{"n_layer": 10, "d_model": 448, "n_head": 7, "n_kv_head": 7, "head_dim": 64, "d_mlp": 1216, "vocab_size": 8192, "activation": "swiglu", "norm": "rmsnorm", "norm_place": "pre", "norm_eps": 1e-05, "positions": "rope", "rope_base": 10000.0, "rope_fraction": 1.0, "qk_norm": true, "attn_scale": 0.125, "bias": "none", "tie_embeddings": true, "parallel_block": false, "extras": ["capped logits"], "init": "normal", "init_std_qkv": 0.0293, "init_std_o": 0.0, "init_std_up": 0.0293, "init_std_down": 0.0, "optimizer": "adamw", "lr": 0.00132, "lr_mult_o": 0.997, "beta1": 0.9, "beta2": 0.99, "lr_head": 0.00707, "grad_clip": 1.0, "warmup_steps": 223, "schedule": "wsd", "decay_fraction": 1.0, "decay_shape": "linear", "final_lr_fraction": 0.0, "batch_tokens": 65536, "seq_len": 2048, "doc_mask": true, "train_tokens": 376400000, "steps": 5744, "dataset": "wikipedia_en"}
Each number is 128 + 24 x the weight over its row's rms, rounded and kept within 0 to 255. Layers, rows and columns count from 0. Numbers have three digits each. The size before them is the row's rms in percent of the matrix's.

# q: layer 5 attention query, 448x448, rms 0.0316, rows 413-440, columns 0-111
# k: layer 5 attention key, 448x448, rms 0.0296, rows 413-440, columns 0-111
q413 102:075115142110147142153129157149146129118120140127128080111103102124111130119082161147163153136136124105130113120148097127153125159098161102168122145139140096157111102098139097103099142142139136078143116127156117147149125093149129103148101127136149132106149166106144146114094147122086100112129109109145116141115135076161118147185081123111
k413 108:127092118125135142163151133157151100092123090113153123132136147131120164115090145120172160142121124064119086099140121090124106163124135124140137127141092096116154136168131110153120136102173127144092152133107125137106128143163121152109132066117130161142106132144160089111095130114153102152128108092164137112101171133177106120169097149158
q414 100:163108159125133128115179150137124183181137125130117124113113149114167086084128137145100121163194127155096115102117131129110135128156108121112123125125106160138151129092155103092122123148130092122091139099153098111147116106088148116120142150152127152148121136116163116130118124142126144116102115147101132176133124178112118110111146093128
k414 106:180127125128101102104126094112133125114114113126133135175068104145139148143118137103158059075137133153158123147156139118144147066137125123101108131120122116170144132115146117156161126148104159112155140127156166135157167075128147116151161118158118124127135096091111127096119154142137106127112149144143109145157099121135102112114152112117
q415 106:107122131143112093144156124119127120147143111128116153130100140107106134157129102170128137108098116113091107160151079136138158154107116166113138136139165099067105137148100078125104132101081192107169117146137137159100119114154100121120112082106138154082181129140085158129122162141125145140132183163175159148142141158188158129127121105177
k415 106:112134130141162157116109122133112099112196147127139157108114115125114137153107119111123126141120113175138089147069122073169164119112136160156150114153068136148157108140099134106095166177142099107124111121157120135146094151141097173095150142105124144127147083176111152122135138130131138105173084142120162082115141128133136119132122134144
q416 110:162141205149127101116118101095068116133117141137138142150133159132124134118143091140144167146201143141156080112128108109117136119146153110129115159135121151135116138110147108107153152168178144152119114090092128150163090159115138156122137133129158099085168104081163116112087149181130101128140137172124173131136123148091137164129154128140
k416 105:115130075159119165104152131120096144140160136152131120104119162137089135095152113108147103133156150169139125108155176125109151125121125150133152150159121162112110147144105090115113165167116138159141096118138074155140152132116121100099158082095123138109119166138148156106139122146168142185115088115171149149146174110135072138128138154150
q417 105:127163072133153164118100136146132134128133126142107150131143085116143128125124163092171148090059107118133191140110101144150128144111122124138121124111110102129153116123113139136089145133093143114149108164137137079115145147124119149105115143102103175131106138192074143160107099093138131116127116109130151150102103129132125128142132134104
k417 104:119132177107078125145118119164132104120086151119088139154111102162156115138127163137096134147098126122128126136132104108114143125119098080130097128125118107109129117135124146160131114100159137114121137135106151157115146138103162130145101185160137119151101119150113134131134136134087126093108140137105106112112119123134126117120157111118
q418 103:137145117117126098149155060093127140116157141106131127134176132113157165098119110103154150098138154127131126141164167096102095102132105101169133133137120119113139127132119097130138136129146134103106112123158102135150111097118135111120159088175111127169155105070114095109143145142221137133148137127137134158151153096155108136143137142116
k418 101:096094101123128181109103132124100150120139129123114137137132118100104118139109140124104150108149114116142126091133124120174121111103141124128116102148116115114128146138076150130129146172111113144144116121151115158118120134146081146115122126084154116118126179124132187131187127108118130146096115142116197164124134138154129145115117172162
q419 107:140122077154149107084129097129180157153135101102150133177163143097147126109142140130166135118134150170126125113134171118143110141126142102135140150080128178132110108112116107114130093146146120130101112145160111092122150140163116157121124135098135139168143131118140112141088106054179159126117111146131115157149135101141122122139093138120
k419 087:138126125156151168117091147126123119174173116123167106112110134106095146122137145135102108163142115151077150138084121101156130123138084125140157111142139141123113139129119103121077126116109122116086131149114120137145123139113113115095087122140147118103154107143127150117135096158082157128147156136124178138143138143128111098123131133130
q420 110:114102135184085138129152102107102131165174121145139093093102076137117108150136103151131123179159103105121147128109129171124173094150128112138146136155129146116139176118151164119140152131139124124084143084123165164141111097089165114193126116158109153149181126135179118146102142133127145130119142118104126127134109113100140122134140123158
k420 097:146142143110146086167146100106132146148113129135128137163125152116122146134105082137118132093113119178102099123116179182128154119171143146111108141089123103120142125148100137136140118130164132126128107120099135106132177097135146144099117086098128111117135119100134107147099123090154154137161142098162115146138148123147153118122106125175
q421 110:148141163102103140120123107136135086131115146115097131161088159180101124123128109114137147110118147077159111129141114122118088131133085131131128158136124139140146105145119138148147106087136089188140132078088114155110079129157124134095123151143128124170068104069124109100168175190150132139140119129134145116128135109140114155109128124110
k421 098:106129097171127102134124116106107157122142108134075131152145142133137122128122144122104109105117094090101097130125142170142089096194172119113085152084144135148138150131112106134127146136093149098142133161130082117143145086145145132135146138108141094099122144120126155130149102111106098130148141159129108127157166107136164124160135119111
q422 105:123122118117131156091139113121157122129120144126151108127107089157134137173172117130095131155177121141164134111142115114104168148121102094154169145095160162084075169119149142150120128118132116149105152139103103162102146108137096127108135112112172107178165131145145114155104155139132140135102139111145118126117100115115144131173151117122
k422 114:125152094156139123155132120115121157151112148113117098132128126106135160132139163146139097130124182182108114133165163144099142178122148112124094151103157120140154147141128127163130088152104125133118125088127095098149148110156141136132159099115126106142132136125126125124099120104163125143165103127157111153176158124121101127124119133113
q423 099:104105150130113179128150126144125133116105146143096097096105100129133134136083130107121110180136130111147155098110103133116128141126114140086104120155105123148131163135187156131127091126110119124095092082102142125142153134117146108158133103161103099138156103166110099117157115155098110146118095115144116082127092130115093140155106105103
k423 100:131163122135118113181109119115133092130118157154126119128110156139155103115136148150120129103132125096104104152165138117125159145157117088175145098130162118116162084124105146130115103102127150137143134131089142098126140114078143133144144138123105130130107128114132107141142163121135112129139153120121118117133121135115122131138103066164
q424 097:122131127138104111132160151138098127143150106098123155090164152098111099130165131165139135115110138171132131146108168144157148123071183149119133102102108114192127127152104120119126099136138134144125137128150124135108156136096145117134124112103133113093121132159115171105129099109104122122157166140124107131135157114151152140157143159145
k424 097:125151139143160127142131089133110100134127098121144148129132128099093113137130087132103122157120117134129101120140117152142094124125119162089136100168102133122109154153103167088140133152118156122097146160139116090097088137163105165071110069100132167117144159127138144135141138139130148160118150111137168136117123126120144149128121162136
q425 096:132103083181106128090115115143107132135091149139122088133113115141151109141108166089135115108112124106136159104134147160110146165115118125145147134125100135101126095102107121146133137138083154118097118130122145088159141137136134111133144104122116130157158140119134103115132141122144112139134139133172110118118091126144119111132088112158
k425 100:122133134081127071127140124126160117109111145162096131113107132115151105120114106123163111111140130140139171155139076138125180162150105076114113118201129107077112120147158141148127096112159178123156115095102167115085101118103115160148135175166120154125130120103103143129097143131136144127147126129087146138134107149132141166138077083142
q426 113:120107102124177087141109127100129077115147131109148132134137168141127114092137113132180137116100135108151138142154130115076111103136148097090113139104130139171141110111137144138114169142129125109135096131109096123168121175136117155113170134131150099147157112116109118133104129171099111115114106122113130102124117103130133105160112145078
k426 086:110134077154099124123119132084135154152144098097125121158165132136138173113204110141142139144157123133127124102117159099179139134175188149118107108099110124142126149131124083112124121092076130108138130122111149143137091132108150122116131096101186126111097126142117171105150094112151148129151166127142167156180134143141167119132088190136
q427 101:136147100118139089100150133120136146120142110101138125155155162140115124104174137159148134135141145143106110123140166136153137124131165117145146121112088129144115141104115055067108131152149121123154084113177107172156128124101113121176123100150134135103094125115142143103106151106127137098136103099106157151133158129124137183166138132159
k427 085:132133139114095122129102137125152156125098092122154161136149131109121168127136111094157142151136136174146107094115138119143128135174131159129108102123138117151133134104183143138172134133133101136116151118164110123117120152157132132125123121137149140162119126116107160139096089142145187122096112102153138162123163125134134093118149173113
q428 097:136129105137151102132123082098157108111128087123130120126140146124138125107158114171166134141116134118149094131098105158133111113149149105113109122132077141118100140118111073136116170141157116143151105123154149177146123114131064116131130069129144113160109143118113127163105130144130132126135100089141139116130129140125154164155142166111
k428 080:104128146141127095102098132093137157154153106106145103145128141132140171104177120129142130149167156171119107103103156135153130120186142162130104112146122135144090137111137114103122148151127111094116128110130122113147109146125139166126119135116184101133131122138112166151106111128099168125101135147127120133140137132147163084101078173121
q429 102:113146150128107104157153150134113138127140121135127162171164176121167125119101124134096165061093149129111151117156173097157083112131156141095149106127137144093082112104090121099118115152159106111099081127125109100153143120107148106137116115142132099092099119128119140106119090169164143138148117101145121098154139140116112176134108141134
k429 089:109105124131125125111087128107145132110121077117146123149153111133129148092133106127117135116154145146155104112090135096083130080146148135125103118108138103121104147099185164134188143111144089181106132110115140126139128127169131138130113142147144109164097127099104183119142090122103174106082104100104153145158145147128151154105115174109
q430 099:142134082148182125098110107069136175120152117114111111128134181162110126093166115133162103134114144128150134148118142167114135084114160135143118114103143144168121163143153081106117193149159099136166146137155115130148121127105072128131153088128110079145126135113121143144127146142152131123146097173143116138172142112142108128139181159118
k430 085:145098112124095102150136119122080167138152118149165145114162122110144178120163101101133144137139127156121166054103142129162110138199156136116082107125112131139094124077109129144123135121108099112132131120149111123129139122110159149137119118115157085133157153141123143161094100143130128118123132121156117135137155090135134139136103152127
q431 096:091127127134152144118108130110116131093157133146156116130127162129126141155119104125184128122128134133159117128087129094138144110132152145151093092143073111179128155157141110138120159093112097167145150147137149158095121116124111129146159089103097091116100086123092154129111110181127122147120108135123146140154140156142169135163153159099
k431 093:129120106120088106122095145096114128172153132140145125112111180115147126096156118118126140106152150152129118125120134159143120134182150111160096135117127142153090136093075091143102148147107138169138126160142121100138134145105142119122121160117140113133116156116135137122105137110098131089136118140128088134139143079101146111121116138105
q432 101:131145140127136153089133128177113129114092155106078143128108133129091129105156142108095096158176106128113137140149112137119148147102099132166139145116135111144137153127156099149107106131133152131183156138159122138093133159084118155137123170115124165134109143120155137114122177083126124112139125169094146168113122137124121153127132100129
k432 090:158110129121136163131165134155118108125154143139169162122146081121133126182081146099132130110096096145143157158126112111171126129079124194142168133154097116113127114159072119123117130133139163107108136120167124137100126142152152082103121118135114179127111145147096120108127119164198120119127123130154125159085161123105124117162177144146
q433 113:128147159125132095078106140136086142115138145085114165129119135150086133107147143144089105135158126129107119154136148122137168123116139175142156116146136084136160148144107102133102100141133093119115137108146132117084103133126158124173140149177115121108109106142120140116157139099152142147118133098112135132154146150177114130132143139188
k433 114:128124162131101147118126133181102097147119136148127168141137105131129094101099124085085189151080121118154109150120100093133098109100103109153157136117123123133137134100128158131175128116127145160141125132164135159093128150145128113096112152144132139124131159131139134145116142170141136122094106123108135168079107086136096131117153152131
q434 095:141113166167144105120101139134148141162113139120111128128102095148114138145142134138108110145158107102134134186128076153106143099064115129113157111112145122120145180120110134160167137130129120125126124156174140125111118173140115122169167136087170178123119177124129152174113112090083153112109118159123129176072156163113149118146145128153
k434 104:124113141127145142108136117133157103116089181118144121106145143131150122089106152115110175146147183083158148138134133111131104154107097103149158147109133121119090146093128151150077112121125144112134132103095151132063158160102160150131102162178130125138110120147124115103088173151151096109138118115102142099116110114129113165125125127115
q435 098:130125134116111122100142131185105124152130157091118125136121108125159100099124129107103142154154125118125127125175107112117124173108101112136123179124157093136137121102161129134102087098133171101134123103103150088105151134116147126133112110143152135118173118133118120123146180112126109133113148124096130116119093118148124122148112085138
k435 080:132142116132132145156143121159119101146132134165086130112107113131097082180088151139139110095086116124131152120137129137117165127081114147124170132159111106116172101160136162143123131129135152116146138104120126148127137114141137110109158151115095159113127105136115135069142167123167090144150104164140140117102098182134147121136149075117
q436 098:125104168107128161091124155158126115117150164102137130125123146121139111101115158078089122136157109143124163118149133091081142130114124107155147106112129104146180100095164161133131132135130127129127158095092127095111135119072147104160143129154124143102147147109112141118148171121112089121153156111106154166113125108124094121150139120134
k436 089:172123148134102160136164100145101110165088123153109144097111147145119109146092137149126091143115165119113173131147125137103155128093125121098156156120109142113139163111156092133110112070140144131125119110162149133084133118122172053146138100156108149112108132122147061100148174130141102145134128140113110140108076134111127108139154073101
q437 103:119142097111162093165180133141158123117128123168156129097106092109104124181163156162163120130091112136133106131093123163168151126112169151121094144116094142117083105183089098134076117129088141096130131160141120164157134084154114141095119134122087126146113118129120131163113106154107131128091109121169090105112133176146157139115109123127
k437 103:146144124146120099111103166097111135127166104124156121145108135133153171136160085126125170139111123166112067168126156079116156125118140138126124143129137149149110107127090114128136147158124122165123144152113109146150115160193080154116127094108126118088148154172114147159125136118133177132185150117174134119145143122108127122150135155163
q438 103:104139118130099136126087110148161102103152145169134136153122120140104135180157170130144112125103112200102142111117091094124150171131108119148111093108181129099139119116143161101130141164126102109152116156154113156160141132162132120154174139089150153151110136129155138138123152111117132126116092106105129151085121128048142153129086112157
k438 116:082155111146177105133104107105103129127141096109155084076139109117135138143148131126113130095161130169094129110115157099202120128115164161128120118128134137123113130120106117121156146124095116150109104127108157111141116150104092114138128104122117123113143151148101156090088104107161182148142123114113169157170137126078161140105128142134
q439 106:117156125120084107169126160130120144142131106139140123113134117122102106166139123145149132105117141106108136147110128106192162130097179127101135150155076092128115090152093124140086172124122133123144139132154099194083114091108137137108122139147112174125130144164090169167151126103159124125128148125136131141145120195157151132141101114141
k439 106:127109179109177091086141090134157125162116122120159136137149124113131105136137140132133113143157145124144142169128110141171134105088105134146164169128080077136151117120101162140140162153127127113125131186156128152136121137124116103114108133095108142139127136098122121138133123083125094117113149126136144144094158139117111128148116136122
q440 088:165110107131151134072181108145120154141146151131073143136112154125158098069121161114091118151161130143079134101156144139085139115094106107128117153128109130173155122079147126094114126169150123117123166111129106097112143110080123105117145163131155146137104116100125109134121170139176111138145134137092141158146134128105085092160145093131
k440 098:199121115150086154134176106129135142154111128119117142156089103138133118169132136115192085120130144156159148129148145147080134103119142106106116152118130149169133160102132139169157116130119149118122152104143154107117154090119161103123156103147122157108148126114134114101117131158167093163094124135158090163125102117114123136110169128118